From a checkpoint of a small transformer trained on Wikipedia.
Size: 13 layers, MLP 640 tanh GELU, vocabulary 8192, 6.1M parameters.
Training: 180M tokens, 10987 steps.
Each number is 128 + 32 x the weight over the matrix's rms, rounded and kept within 0 to 255. Layers, rows and columns count from 0.

# layer 6 MLP up, 640x160, rms 0.152, rows 340-382, columns 80-159
[[156  98  59  98 121 133 120  82 129 139 134 149 129 134  92 175  87 142 108 150 105 120 127 115 130 107 123 154  99 146 158 110 111 132 106 153 146  95  97 134 161 101 115 149  85  96 116 159 116  91 123 175 137 160 177 123 170 159  76  95 112 164 152  90 109 112 161 143 180 181  78  93 122 125  93  52  51 158 129 157]
 [145 164 105 117  97 157 123 128 108 161 125 102 144 157 114 124 129  93 156 143 112  79 174  79 142  87 123 162 145 145 127 107  77 131  72 174 148  73 116 120 117  85 125 129 139 162 119 169  95 132 130 142 175 149 156 137 174 117 133  83 110 120 140  98 159 151  86  91 177 165  25 111 153  60 121  99 113  74 141 121]
 [111 186 136 107 140 144 121 137  95 143 148 114  83 163 124  80 185 151 114 117 136 130 138 127 164  76 163 118  80 163 194  99  90 151  84 140 114  77 104 162 186 115 130 155 117  88 163 150 159 126 189 156 160 115 161 129 142 158  57 149 112 126 149 109 144  88 150 134 157 144 112 158 140 118  96 131 120 146 140 122]
 [110 161 130 108  97 114  89 135  94 161 129 110 134 147 153 101  90  95  81 178 116 221 106 102 187 193  90 166  92 103 143 189  87 158 152 113 164  93 126  76 110 139  95 147 144 124 141 136 153 190  83 166 100 187 122 142  85 180 112 163 147 102 126 182 107 145 114 123 141  71 162 141  99 119 149 106 113  94 123 163]
 [ 59 133 153 147 140  72 117 111 105 139 142 158 170 182 118 108  75  98 141  89 127 148 139  70 133 158 115 168  93 127 135 101 112  85 134 140 118  97 135 146 134 161  74 127 100  78  73  66 144 116 136 128 116 151  36 104 102 105 127 115 127  89 200 117 111 149 152  85 205 122 110 125 126  80 128 122 111  99 127 114]
 [ 90 155 124 103 194 166 126  81  95 102 138  75 115 106 216 151 108 113 123 201 152 128  97 126 145 101 106 124 180 157 153 132 119 115 131 154 129 126 141 139 159 163 110 121 137 123  84 120 139 149 115 140 156 144 145 111 104 186 128  79 132 134 150  81 114  84 112  71 125 128 157 180 164  81 106 126 105 101 143 142]
 [111 162 127 157 134 138  97 112  71 121 132 104 100  79 153 138  38 114 124 130 158 113  48  72 158 162 186 117 152 148 103 144 100 120  90  97 190 135 129 167 173 142 109 141  76 142 115 140 139 141 133 139 118  95  61 114 114 150  90 124 144  91 206 136 157 118 156  92 119 138 156 116 120 130 150  93 145 119 134 150]
 [ 77 117  91  96 113 109  83 123 109 165  64 142 137 126 187 141 145 145 146 126 122  87  75  96 112 178 131 146 113  80 139 177 137 108  56 199  93 111 137  87 180 138 180 111 138 107  84 155 188 141 112 132 157 102 151 134 118 154 124 102 171 154 101 170 101 119 170 122 159 129 132 144 137 108 136 104 143 129 120 131]
 [113 127  87 147 171  31 115 148  89 138 115  54 144 116 126 164  65 206 132 130 161  65 144 125  69  89  75 105  58 144 139 153  99 147 151 137 154 110 151 137 151 132  94 141  37 103  80 151 117 159 122  82 144  84 166 119 100 128 113 123 138 107 198 131 105 155  86  84 147 199 107 160 167 144 139 115 122  55 131 173]
 [127 212  95  98 107 126 157 121 120 144 171 131 128 153 139 141 175 103 181  65 119 115  37  82 113  91 124 129 109 165 138 173 133 102 114 124 126  83 132 189 120  85 121 111  93 145  98 127 136 176 163 128 150 142 127 138 113 161  53 150 111 105 157 142 143 118 172 106 123 113 158 155 134  89 206 118 100  89 132  89]
 [101  93 119 152 138 144 108 123 140 118 187 139 191 138 147  80  93 110  94 135 137 130  87  96  81 133 139 183 143  92 142 131 125 142  86 143 103 128 186 116 136 124 173 101 131 116 141 144 145 144 122 154 161  68 123 135 139 159  80  84 136 126  91 105  74  84 157  91 157 121 132 138  98 210 162 111 157 101 153 133]
 [ 87  99  48 167 154  90 126 118  97 102 131 108 118  93 109 108 130 174  85 191 110 157 108  91 159 142 125 111 103 130 124  72  78 118 130 158  79 115 108 158 159 154 115 129  70 134 159 110 167 105 194 123 187 137 175 128 107 179  98  66 125 127 180 136 101  56  79 117 149 154 109 113 156 128 128 115 133 151 123 183]
 [148 143 110 176 207 196 131 140 107 128 160 126 123 137  93 119 142  50  69 186 125 133  82 120  97 132 117 158  89  58 183 166 130 102 103 197 137 122 119 128 124  19 124  98 133 134 137 120  88 154 125  66 150 120 133 152 122 141 141  86 145 119 101  83 139 135 119 125 141 155 133 185 138 125 168 107  48 126 148 148]
 [ 95 123 117  81 178 190 141 115  87 128 191 114 105 158 119 149 134 147 159 118 103 167 135 134  80 109 115 131  28 133 159 126 140 106 137 148 149  71 136  96 136 133 105 131 151 108 191 134 123  92 148  79 116  82 100 138  94 102 110 117 145  55 159 134 174 111 130 136 132 178  69 136 130 117 136 173 140 122 168 133]
 [ 57 118 129 120  87 101  97 176 145 121 121 109 148 139 132 169 182 122 173 119 132 137  28 105 116 120 150 119  63 113 103 184  80 111 140  99  83 175 103  87 151 139 143 136 144 143  86 135 166 139 159 141 132  70 144 149 144 180 194 143 110  91  95  90 163 105 135  96 147 165 137 167 163 131 181 137 107 131 130 169]
 [118 106 114 136 146 213 180  50 118 125 158 126 153 108 136 105 121 134 165 111 134 124  61  68 146  79 159 174  71 143 188 179  84 129  96 156 137  69 178 142  95 126 134  86 124  88 131 138 137 183 163 150 150 138 134 111 135 165 126  75 165 136 136 149 168 127 138 162 145 215 139 179 157 125 188 137 108 130 128 128]
 [115  63 166 164 127 140  97 125 104  90 101 105 102 111  83  66 125 126  90  97 154 126 119  98 171 134 162 120  87 103 128 111 130 109  96 115 171 122 108 119 142 183 116  30 107  77 123 144 141 201  97 121 134 118 135 175 134 144 163 128 134 126 159 113 134 126 148 127 181 114  72  81 150 119  96  51 100 123 170 147]
 [140 142 149  85 113 170 126 111  94 112 180 138 109  83 114 119 109 134 105 119 132 109  78 135 138 131 114 160 123 113 136 158 135 109  91 127 115 163 146 127 177 128  88 108 112 167 157 137 149 147 156 176 195 100 131 164  97 162 102 113 133 102 164 140 100  99  66   0 141 116  59 169 112 105 164 104  74 130 147 124]
 [126  76  77 109 141  81 118 131  91 137 166 131 136 125 164 103 117 135  96 125  99 120 121  74 114 105 143 159 114 135 130 123 144 129  15 123 146 114 101 192 169 145 113 135 187 142 144 121 119  78  94 103 146  99 146 102 148 203 118 110 123 138 168 161 106 138  86 124 126 126 121  89 100 124 140 104 156 127 126 121]
 [105  40 110 123  96 118 125 108 131 143 141 115 155  84 100 155 137  31 179  96 107 136  94 154 100 182 156 168 188 111 159 194 180 112  92 137 160 145 156 122 101 123 135 107 145 125  93 119 107 158 106 126  98 116 180 130 149 159 143 127 139 113 133 103 146  86 164  89 110 115 132 172 109 104 152 122  62 165 156 119]
 [ 57 100 108 117 109  98  96 103 152 112 140 140 135 137 101  83 114 116  90 106 120 150 122 118 105 151  77 135  83 135 138 201 119 145 147 138 122 115  99 165 156  97 115 101 145  95 124  57 128 196 165 216 161 119 111 154 180 166 105 112 128 112 155 107 141 156   6  91 145  86 137 171 145  41 167 119 136  89 158 135]
 [124 131  92 120  85 152  99  83  99  97 121 177 119 140  91 160 138 115  96  69  82 148 112  86  67 156 185 144 116 144 191 110 157 130 147 142 150  64 146  82  80 117 111 144 169 103 127 129 150 246 149  84 142 103 103 178 128 148 138  95 124  57 145 122 154  78 121  89 117 156 173 115 176 116 131  92 112 122 139 133]
 [123 118 110 147 132 126 101 119 112 105 199 114 129 153 180  94 101 104  87 153  78 138 107  87 194 103 157 141 122 121  96 196  90 131  26 153 128 155 131 136 171 143 137 134 164 109 137  46 140  85 107 127 140 110 116 152 109 146 134 150 179  67 139 110 119 163 132 125 108 119 119 102  87 102 117 139 103 110 161 119]
 [ 84 138  77 127 180  84 122  96 140 167 163 120 112  98 131  86 151 189 123 110 123 132 108 137 147 139  99  99 115  88 161 113 125 137 117 113 162  25 189 134 153  61 112  80 113 144 115 147 113 169 138 117 148 188 158 143 147 126 125  62 149  46 140 118 129 121  88  98 109 143  72 125 121 131 206 120 131  60 187 156]
 [112 112 137 131  98 187 112 154  26  86 116  89 161 100  98  78 121 104 114 121 156  85 165 104 107 136 146 136 110 148 156 114 132 138 140 121 182  79 156 107 138 109 143  64 134 159 163 105 162 138 114 132  83 167 130 175 117 135 144 152 150 181 122 109 176 104 125  86 154 118 100  69 121 101  76  92 127 102 132 126]
 [117 138 139 146 195 119 104  87 121  89 168 126 128  96 122 115 128 127 130 140 110 164  94 113 150 119  32 136 124 105 185 109 146  98 119 131 102 142 139 171 208 100 140 125 161 128 180 178  92 134 133  93 109 108 121  79 113 144 107 123  89 168 127  91  89 122 106  68 173  80 110 130 137  74 137 110  45 117 120 119]
 [132 100 161 108 170  65  64 162 125 118 153 135 144 120 144 138 130 210  77 175 146 106  51 101 160  79  97 121 115  92 143  70 108  99 116 129  91  95  70 154 151 109  74 153  76 125  84 135 110 111 194 190 112 184 122 138 163 192  76 100 143 118 155 139 145  60 142  82 136  84  55 209 146 135 197 150 116 110 130 160]
 [ 99 131 155 118 142 105 119  98  88 158 133 170  94 121 194 108 123 143 155 110 104 130 120 113 162 123  69 154 163 152 117  74 162 140 170  54 143 110 133 148 130  39 104  98  97 158 124 126 102 137 139  90  40 173 192 163 156 166 164 144 128 130 198 160 118  98 132 191 134 167 112 126 108 135 176 151 132 124 168 156]
 [134 102  82 131 178 123 146 104  87 145 134 114 204 117 181  76  95  60 143 130  78 151 153 102 156 108  54 145 138 136 178 182  80 113 108 198 135  67 164 140 217 124 104 113 143  90  82 113 139 153 186 103 123  96 111 124 141 118 138 100 131 127 150 127 153 152 158 149 130 165 122 163 161  87 117 151  67 109 138 202]
 [112 112 133  82 204  56 127 116  68 159 153 159 189 107 124 178 155  92 152 139 152 134  80 150 107 152 139 154 120 109 161  94 110 107  70 152 135 132 145 128 195 146  63 136 175  93 122 110 129 170 106 104 153  91 126 148 136 132 196 184 138 111 194 164 167 169  79  74 140  66  94 152 132 109  95 109 123  99 168 113]
 [128 118 122 176 124 148  42  59  98 118 183 146 105 120  99 113 103  50 160 122 129 131 149 115 116 145 125 135 114  90 239  74 112 146  82 148 142 133 115 123 212  62 130 163  64  96 164 166 166 161 124 138 165 133 188 152 111 120 144 100 112 133 105 124 124 177 117 130 129 241 116 168 121  90 141 154 141 100 179 137]
 [113 183 128  93 120 101 125  47  66 112 183 155 135 149 173 158 139 135 120 122 143 119  87  99  61 107 107 169 127 121 142 138  94 105 148 150 116 143 114 128 155 140 126 111  88 120  86 107  97 135  99 165 129 107  66 185 141 190 127 148 159 101 124 105  82 102 174  95 175 136 157 161  86 142 148 129 106 149 107 150]
 [ 51  97 104 134 156 125 172  82  92 146 126 165 130 106 117 143 162  94 146 101 152 141 120 101  95 109 171 141  90 162 212  90 146  93  74 144  80 119 110 123 147 128  97  87  92 126 111 107 149 137 121 128 137 159 142 142  81 155 103  92 128 156 222 148 165 177  98  92 138 138  86 109 188  80 140 112 105 110 135 149]
 [ 74  97 156 135 223  89 168  94  99 165 123 115 173 145 167  76 123  52 128  57 121 165 119 123 145 113  83 134 157 120 169 229 134 141 132 115 139 130 149 136 136 109 109 110  85 129 108  81 117 161 167 122 116 246 120 148 171 132 157 154 153 121 233  87 144 154 138 113 154 123 131 120 159 150 142 141 133  91 145 205]
 [ 83 121 132 124 193  73 165 124 101 102 110 164  91 103 166  97  66 154 168  88 130 151  97 123  84 157 151 174 153  77 190 166 124 153 112 100 166 117 117 133 161 112 169 141 137 135 152 120  93 163 135 119 115  81 101 134 105 125 146 121 172  85 189 198 130 147 102 104 134 138  90 145 152  41 122 129 102  86 137 134]
 [124 126 124  79  98 146 108 112  99 165  85 172 124 128  95 170 173 168 115 123  43  97 114 140  87 105  72 204 130  79 162 111  98  99 120  91  85 131 158  50 148 138 142 114  75 153 191  69 138 150 129 116 172 152 176 151 135 149 129  97 136 158 158  78 190 115 177  31 147 132  78 155 181 112 133 142 112 109 139 119]
 [103 102 113 139 143 157 127 163 115 139 165 150 142 172 188  99 103 142 101 133  76 185 118  63 168 137 120 192 113 118 167 130 101 100 131 117  93 144 177 150 142 190 165  74  80 120 178 148 143 102 140 106  44 136 181 116 110 110  77  72 108  96 162 116 140  82 137 127 161  58  85 161 168  80 109 128 118 148 173 110]
 [ 76 156 139  84 199  29  80 117 135 174  95 139 130 113 175  52 141 131 111  58 107 140  30 153 113  75 161 140 135 135 191  80  89 145 105 112 131 113 162 119 145 105 109 104  74 128 146 103 126 168 122 103 128 167  83 129 142 147 112 110 118 113 140 166 129 114 144 134 144 148 113 124 157 141 130 126 125 132 173 186]
 [116 107  81 174 158 136 128 158  92  88 116 158 197  40 123 137 104  96 157 153 162 166  98 118 132 177  47 162 112  73 152 104 117  88 157  64 183 128  91 137 165  52  96  77 127 112  95 113 181 214 108 124  64 152 176  87  91 184  42 145 121 100 124  99  92 113  71  91 126  87 179 167 170 136 158 140  77 130 126 167]
 [134 112 115 167 162 126 128 145 137  82 179  96  37 110  94 148  81 179 150 115 113 128 114  84 121 109 126 162 135 118 119 151 131 131 120  87 136 119 111  71 149 125 123 169 116  53 175 163 167 125 126 151 128 139 219 143  90 152 118 127 123 152 175 104 124 176 129 114 151 130 148 140 141 145 115 132  84  93 127 121]
 [116 161 151 101  99  90 136 120 118  88 151 118 197 131 152 115 137 145 174 155 113 111  90  81 152 107 142 156 100 117 105 113 132 119  89  81 154  80  96 121 185 134 180 141 166 136  99  43 108 178 141 143  94 213 127 104 169 193 102 169 164 111 117 194 111 154  93 134 100 150  36 185 140 131 169 118 104 103 113 194]
 [134 151 120  65 136  97 147 123  77  94 109 167 115 140 154 136 130 170 137 157 154  82 138  79 114 151 171 117  94 125 142 118  96 153 133  80 113 128 142 105 146 149 151 106  69 121 121 126 163 109 142 106 152 100 140 162 145 183 112 125 119 109 190 120 214 184 148  87 169 149  49 121 219  87 149 163 108 156 157 176]
 [114  82  94 158 179 106 144  94 116 143 207  72 178 120 104 109 138  62 134 161 138 150 108  87 114 133 112 155 146 146 118  98 125 130  66 187  85  48 161  73 176 165 118  80  29  83  55 129 118  96 149 108 141  78  95 132 161 163 125  76 145  76 137 137 177 141 107 122 231 209 151 142  94 150 155 111 145  63 141 150]]
# layer 6 MLP down (transposed), 640x160, rms 0.135, rows 340-381, columns 80-159
[[122 136 159 115 162 147 148 166 147 116 149 105 109 128 108  68 145  97  60 130 125 160 150 110  90 138 138  88 133 165 142 144 169 127 118 110 119 107 158 126 148 144 126 152  79 113 115 129 140  87 122  54 125 121 159 139  93 127 123 153  99 107 137 117  96 102 132 158 121  93 130 211 167 159 147 123 156 124 117 130]
 [114 147 127 149 157 129 159 104 165 155 146 125 230 139 129 150 145 169 111 137 118  63 103 117 163 125  20 129  95 129 120 192 147 139 160  91 111 131 158  89 117 168 223 161 127 119 151 141  97 137 147 188 115 105 114 186  85 104 150 137 172 132  87 113 119 131 134 112 111 126 149 121 156  90 114  55 123 103  84 101]
 [ 73 122 103  81 160 139 130 191 117 117 106 114 215 113 101 138 144 131  92 154 113 131 114 172 143 152 125 129 129 117 123 186 133 101  88 109 116 103  92 168 118 152 126  92 130 113 122 132 115  81 149 155 133 180 148 107 130 167 170 182  43 145 138 129 140  94 141 122 161 105 109 107 110 198 168 140  80 162 105 131]
 [178 123 197 150 116 163  83 137 127 166 133 139 165 138 108 131 102 124  52 141 114 149 156 209  82  73 102  83 110  74 133 120 157 131  89 101 135 131  90 190  81  87 106  82  89  72 133  89 158  88  68 106 146 100 139 122  29 123 145 145  91 124 117 134 126 196 118 128 171  93 149 176 138 153 171 146 135 154 144  91]
 [140 151 116  84  76 155  96 142 117  97 130 137  78  92 155  94 114 219 147 151 107 179 129 108 162 158 159 163 122 120 131 138 108 113 120 156 141 166 163 203 110 120 156 109 163  71 105 136 126 124 179 192 130 162 171 140 145  93 179 161  97 150 128 149 134 110 148 120 152 123 115  93 133 134 130 141 137 136 128 174]
 [119  48 137 132 130 111 129 114  94  98 119 136  83 134 122 123 150 114  67 115 138 149 136 119 141 175 148 163 138 130 138 139 138 133  87 189 134 112 113 138 136  65 117 112 123 145 136 130 134  60 127 181 130  99 133 157 136 175 116 117 125 141 111 115 126 142 134 138 123  55 129 108 203 185 151 120 120 135 121 114]
 [110 121 132 134 103 101 154  98 110 167 115 136 134 144 161 126  92 161 146 117  63 129  69 129 186 181 184 177 130 144 117 135 114  89 162 116 173 161 148 176 153 153 104  79 196 131  90 120 138 141 127  88 129 166 147 129 111 119 155 182  75 130  75  72 177  85 154 129 169 113 152 131 116 111 145 147  68 173  98 128]
 [124 125  71 170 130 114 156 117  84  73 123  79  26 110 118 148 110 148 135 102 115 192 133  82  60 108 100 129 128 115 129  88 139 114 140 145 151  60 118 150 149 146 130 140 255 148  84 125 123 119 129 108 102 124 129 111  94 114 159 123   0 135 142  73 159 132 111  96 151 138 138  77  65 195 156 193 134 204 140 125]
 [140 115 148 121 107 135 121 101 121 102  92 126 154 149  88 126 145 134 116 105 112 105 182  78 127 102 114 142 100 135 139 155  66 171 211  80  61  27 134 105 107 122 136 129 103  84 111 100 143 124 138  55 106 167 116  94 105 148  89 112 142 124 148 128 144 151 137 149  95 139 121 101 167 255 171 190  71 119 131  99]
 [134  66 111 160 117  83 130  96  98 156 172 123 111 140 184 121  61 161 113  85 116 114 162 111 134 143 104 113  95 169 134 115 114 147  94 155 137 167 122  93 114 178 164 105 160 123 154 129  88 170 193 127  89 136 110 110 110 115 117 145  69 146 114 119 123 124  82 125 164 137 103  68 113 189 115  95 103 165 144 113]
 [138 133 158  91 112 120 125 137  85 117  98 109 133 160 171 168 123  99 122  91 121 128 141 154 116 169  77 119 101 100 132 155 122 134 101 124 153 146 112 135 115 170  94 139 124  96 138 177 135 124 112  81 143 174  98 113 150 115 124 122   0 101 114 117 137 142 110 142 142 113 151 183 103  92  97 187 121 175 142 161]
 [111 143  68 153 153 128 122 126 112 140 129 149  75 109 117 109 187 175  81 122  96 161 199 133 117  95  70  95 118 133 158  69 155  91 219  98  79 152 129 161 111 170 140 117 204 151 161 118 155 111 139 161 107 153 148 114 125 139 124 128 115 134 118 120 106  62  87 111 117 136 146 127 137 155  64 124 126 134 145 142]
 [120 103 124 144 142 176  96 112 132 131  96 143 153 169 120 129 115 126 108 122 166 116 143 111 136 140 181 103 156 141 131 120 100 147  94 192 136  82 182 141 135  67 112 128 112 124  91 131 147 138 133 141 173 108 121 125 121 167  90 115 158 152  73 100 128 150  65 129 170 158 156 157 197 156 115 130  98 126 166 178]
 [127 129 118 127 139 146 130 129  83  63 120 156 204 137 108 121 192 143 104 144 143 142 171 145 181 168 149 148 145  80 155 130  98 136 107  82 125 122 104 167 142 159 132 115  89 121 138 134 141  96  96 169  92 157 135 106 194  92 103 132 143 122 137 137  44 137 150 118 118 124 112  86 100 141 110 126 113 104 114 119]
 [142 162 156 118 151 153 123 137 107 152 131 146 100 120 120 159  70 192 150 147 132 158 157 134 151 104  87 109  81 122 148  81 160 135 143 122 131 110 124 144 127 163  96 115 158 109 101 105 128 127 123  90 119 191 126 105 152  54 110 135 154 152 146 123 114 144 140 113 115 116 139 114  96 195  67 174 120  90 154 117]
 [110 185 178 124 115  81 170 160 216 137 126 133 135 127 112 151 116 120 154 138  86 159 123 124  74 130  82 122 107 136 137 119 139 110 162 123 109  77 140 105 136  86 120 132 117 134 115 130 116 167 138  88 140 112 122  97  92 122 108  97 161 129 130 121  65 142 140 120 132  63 125 135 158 111  80 128 145  97 147 127]
 [119 154 120 112 150 149 134 166  94 112 117 129 170 125 135 133 186 190 100 139 182 119 135 152 162 104 156  88 169  96 133 122 120 118  93  86 112  89 147 155 102  94 192 115 123 121 142 114  78 182 122 108 112 119 133  80 109 128 160 133 168  67 114 111 105 179 138 102 124 100 114 151 158 141 150  96 164  84 120 121]
 [129 113 149 114 169 164 149 130  85 183 174  81 124 120 119  84 140 116 171 154 140 121 142 153 105 105 153 147 128 154 117 114 141 107 140  44 125 140  99 101 153  68 134 125 108 104  91 177 157 124  99 113 160  89 136 155 138 131 103 112  92 135 140  78 128 119  87 124 168 126 113 136 113  60 104  92 137 197 140 182]
 [120 112 144 125 123 135 118 119  75 107 121 143 134 121 117 118 127 136 120 118 104 110 127 124 110 132 118 134 133 136 135 147 122 130 137 125  99 111 136 130 146 127 124 115 133 120 123 135 138 132 122 125 145 115 132 144 102 135 140 142   0 113 119 125 145 117 126 102 129 141 121 147 151 119 166 134 138 255  99 110]
 [138 140 137 149 139 133 159 154  98 105 173 145  97 111 137 118  99 194 146 140 130 102  95 111 118  91 126 127 116 128 132 125 123 141 108 122 119 117 149 138 122 141 134 113 101 118 136 158 101  91 127 135 122 138 130 134 146 123 128 134 116 149  96 143 111 125 120 132 102 108 128  79 150 132 138 128 142 141 141 107]
 [124  81 146 144 138  98 132 111 133  85 120 136 146 128 134 194 113  64 145 123  84 110  78 136 148 188 180 175 117 126 148 169 116 123 106 114 149 126 113 177 123 131 167 113 139 126 122 110 146 138 154 127 123  96 124 145 140 135 125 122  97 151 157 149 136 166 143 126 127 134 131  99  73 110 174 139 129 155 142 117]
 [118  75 174 148 141 132 142 149  71 193 120 145 107  86 108  44 147 176 118 133 124 123 135 133 122 155  77 107  79 117 136 140 136 191 177 119  90 133  82 132 148 161 160 157  76 187 198 135  56 109 192 136 206 138 166 211 136 155 156 160 124 139  71 175 122 158 184 159  75 117 146 106 138 150 123 125 199 168 102 127]
 [114 121 132 116 129 143 145 145  68 141 131 154 160 115 118 127 111 139 115 124 130 125 125 133 115 123 123 133 130 116 121 140 142 134 118 136 141 109 125 163 149 116 136 116 162 121 122 141 127 128 104  79 117 164 127 121 131 126 134 127   0 133 124 141 147 123 125 119 115 130 135 147 124 135 155 113 147 251 105 156]
 [137 159 143 141 167  90 108 154 133  89 167 135  94 114 129 112 136 158 168 103  93 154 166 132 136 126 105 114 102  78  61 163 141 101  78 138 180 129 202  39 153 132 120  84 181 108 141 139 130 202  92 115 100 170  86 159 145 132 125 138  48 136 145 148 144 131 116 166 147 101 152 161 112 129  94 120 165 189 142  90]
 [138 144 106 144 119 172 146 103 151 140 181 112  67 143 127 139 108 188 187 114 108 171  86  93 122 142 116 123 127 137 121  92  87 109 200 121  88 128 177 150 139 116 177 169 157 120 110 146 131 114 116 112 164  65 197 110 171  89 169 146  70 114 146 104 100 125 131  85 145 132 102 132 115 170 118 120 103 212 107 153]
 [ 94 134 220 150 136 125 102 126  80  91 162 159  88 159 135 116  87 123 100 151  93 133  69 109 162 132 104 178 136 154 117 169 111 116 114 130 123 118 118 131 120 211  96  73  91 184  96 117 135  84 166 101 137 161 120  78 148  99 206  76 174 105  78 148 117 127 127 142  91  88 172 143 137 100 111  64 109  95 181 107]
 [137 133 124 168 128 122 127  93  83 164 170 126 121 122 117 180 110  96 127  97  41 100 186 130 176 106 100 174 120 146 126 175 131  79 127 147 200 118  92 193 170 157 179 147 108  79 126 160 117 138 146  49  90 107 123 107 135 109 131 136 118 127 115 153 118 150 151 133 142 133 144  89 143 176  57 147 124 129 136 105]
 [146 101 136 118  76  98 149 110 151 143 134 124 171 147 159 106 131 120  99 166 106 104 144 124 121 140 162  97 118 106 133 105  87 110 135 164 129 125 145 179 128 133 162 153  89 114 189 137 155 111 115 145 105 137 123 137 117 174  99 111 104 107 133 147 182 146 184 169 137 110 126 107 134 137  60 133 114  84  93 152]
 [135  54 134 141  93 155 112 149 108 192 118  90 149 122 125 117 159 170 183 118  82 170 178  97 142 146 131 121 143 120 129 189  82 137 108 152 130 150 139 166  84  96 152 115 213 141 123  70 134 149 144 186 129 122 181  87 102 129 108 132 120 144 139 151 149 102 136 147 151 123 133  97  93  98 104  93 102 129 134  92]
 [117 120 174 171 137 150 135 121  48  96 117 132 112 136 139 114 214  90 164 118  63 144 141 132 105  88 149 190  93 112 136 168  83 125  77 151 137 112 167 105 154 130 113 126 157 135 115 169 100 180 105  58 147 161 140 148 174 116 109 163 106 136 135 140 204 186 178 164 124  20 112 178  96 134 159 152 118 142 128 107]
 [166  56  82 142 139 104 137 169  95 101 146 167 193 146 174 135 104  76  62 108 167 122 189 109 142 133  63 159 175 110 158  58  87 123 111 133 162 110 140 196  89 133 179 108 126 115 168  93 127  94 136  94 103 165  80 106  91  64 111  96 206 117 149 109  97 145 107 133 104  66 108 148 131 150 138 113 187  73 114 135]
 [175 130 102 120 102 128 144 125 198 134 160  98 169 136  98 159 147  97 123 112 103  89 165  89  73 137 133 132 133 128 148  82 131 132 153 135 166  68 169 134 158 162  92 117  50  73 152  87 113  57 134 150 124 114 130  77  98  76 136  83 107  56 148 141 107 148 157 126  97  84 116 119 121 134  93 179 142 144 123  67]
 [164 149 130 164 110 120 121 118 139 136 197 146  97 128 115 124 135 187 127 145  98 159 142 103  92  81 129 103  92  52 177  89 126 142 175  88 119 108 138 130 149 203  93 136  82 138 145 123  90  39 119 114 113 145 180  92 105  66  94 108 115 124 108 154 112 120 109 154 113 163 109 111  76 131 120 111 144 124 112 105]
 [117 148 122 128 130 157 138 116 141 147 126 114  84 117 116 132  95 135  69 148 198 133 127 130 119 129  96 113 123 125 121  95 110 139 139 167 116 127  99  96  93 144 136 140  89 135 119  84 129  83 102  98 141 135 125 139 140 163 128 127 165  84 154 113 104 112 129 138 137 127 142 115 128 170 101 141  96  74 129 107]
 [161 121 110 126 171 104 133  41 126  84 165 146 138 141  68 195 101 199 219 143 156 125 117  54 139 116  63 108 173 177 120  89 185 161 144 112 142 111 128 116 156 124  55 113 119 100 146 138 150 187 156 198 122 156  98 158 192  89 100 111 107  83 157 138 100 137 117 101 125 136 131 148 125 110  98 152 147 186 156  83]
 [142 106 138 109 165 123 135  53 106 127 134 135 120 127 117 120 209 125 141 135  97  98  86 141 128  94  84  99 125 124 115 134 167  95 120 157 200 155 142 131 122  94  84 124 170 106 103 112 146 130 123 146 116 123 112 139 102 132 127 158 226 156 114 110 129 131 122 155 100 134 154 110 118 104  75 102 122 122 123 158]
 [140 125  99 179 135 101  89 179 117 188 119 179 184 105 150 134 111 165 124 156 125 118 107 127 136  82  78 153  95  82  94  99 150 119  80  88 125 115 164 199 138 120 143 149  64 120 134  72 158 142 106 124 149  65 139 165  77  91 155 120 142 142 139 142 100 156 131 119 121 176  98  76 169 104 125 130 144 128 131  72]
 [165 255 151 137  65  94 125 103  57 120 124 136  23 131  97 169 197  86 107 104 152 136 121 154 170  31 143 113 119 125 118  96 151 167 158 100  49 163 103  57 105 163  76 156 123 130 100 102 133 113 138 159 141 108 164  66 109 121 134 126 115 131  32 110 137 132 211 145 121 130 115 182 147  81 130  83  88 116 139 142]
 [130 185 138 139 142  99 117 151 204  92 132 106 158 138 106 185 107 184  53 117 219 151 124 125 110 130 196 134 110 114 140  96  71  98 127 128 145 114  64 149 128  81 181 109 160 121 138 145 134 105 139  71 114 126 127 108 144 180 134 144 116 118 121 125  96 164 136 119 151 100 137  93 141 131 110 136  59 113 150 119]
 [103 129 102 119 147 187 171 160 121 199  78 151 164 119 119 167 181  87 138 100 144  61  94 129  97 155 165  78 119 158 115  96 165 100  32 128  81  73 125 157 151 152 112 132 146 133 174 136 103 154 129 115 112 156 121 107 156 108 128 123 129  71 162 183 151 131 102 106  88 120 123  84 128 116 119  97 119 109 115 102]
 [163  92 129 161 121 101  87 128  40 130 120 120 148 130  75 107 121 140 121 124 172 132 139 120  54 210  97 184 132 158  66 126  96 121 103 148 183 154  99 188 152 154 123 128 148  98  68 127 104 164 153  77 120  67 121  58 108  20 131 119  38 161 149 167 135 162  82 119 132 153  88  84 101 130 134 109 135 148  77 118]
 [138 169 150 173 186 167 115 158 158 179 172 147  82 107 153  74 159 129 183 107 150 142 117 149 104  93  97 114 149 107 143  86  86 129 195 116  92 127 123  52  58 152 107  96  59 117 203 105 161 118 105 114 123  87  54 106 146  82 123 117 107 160 126 145  93  93 151  87  96 121 131 140 131 131 170  99 147 116 105  90]]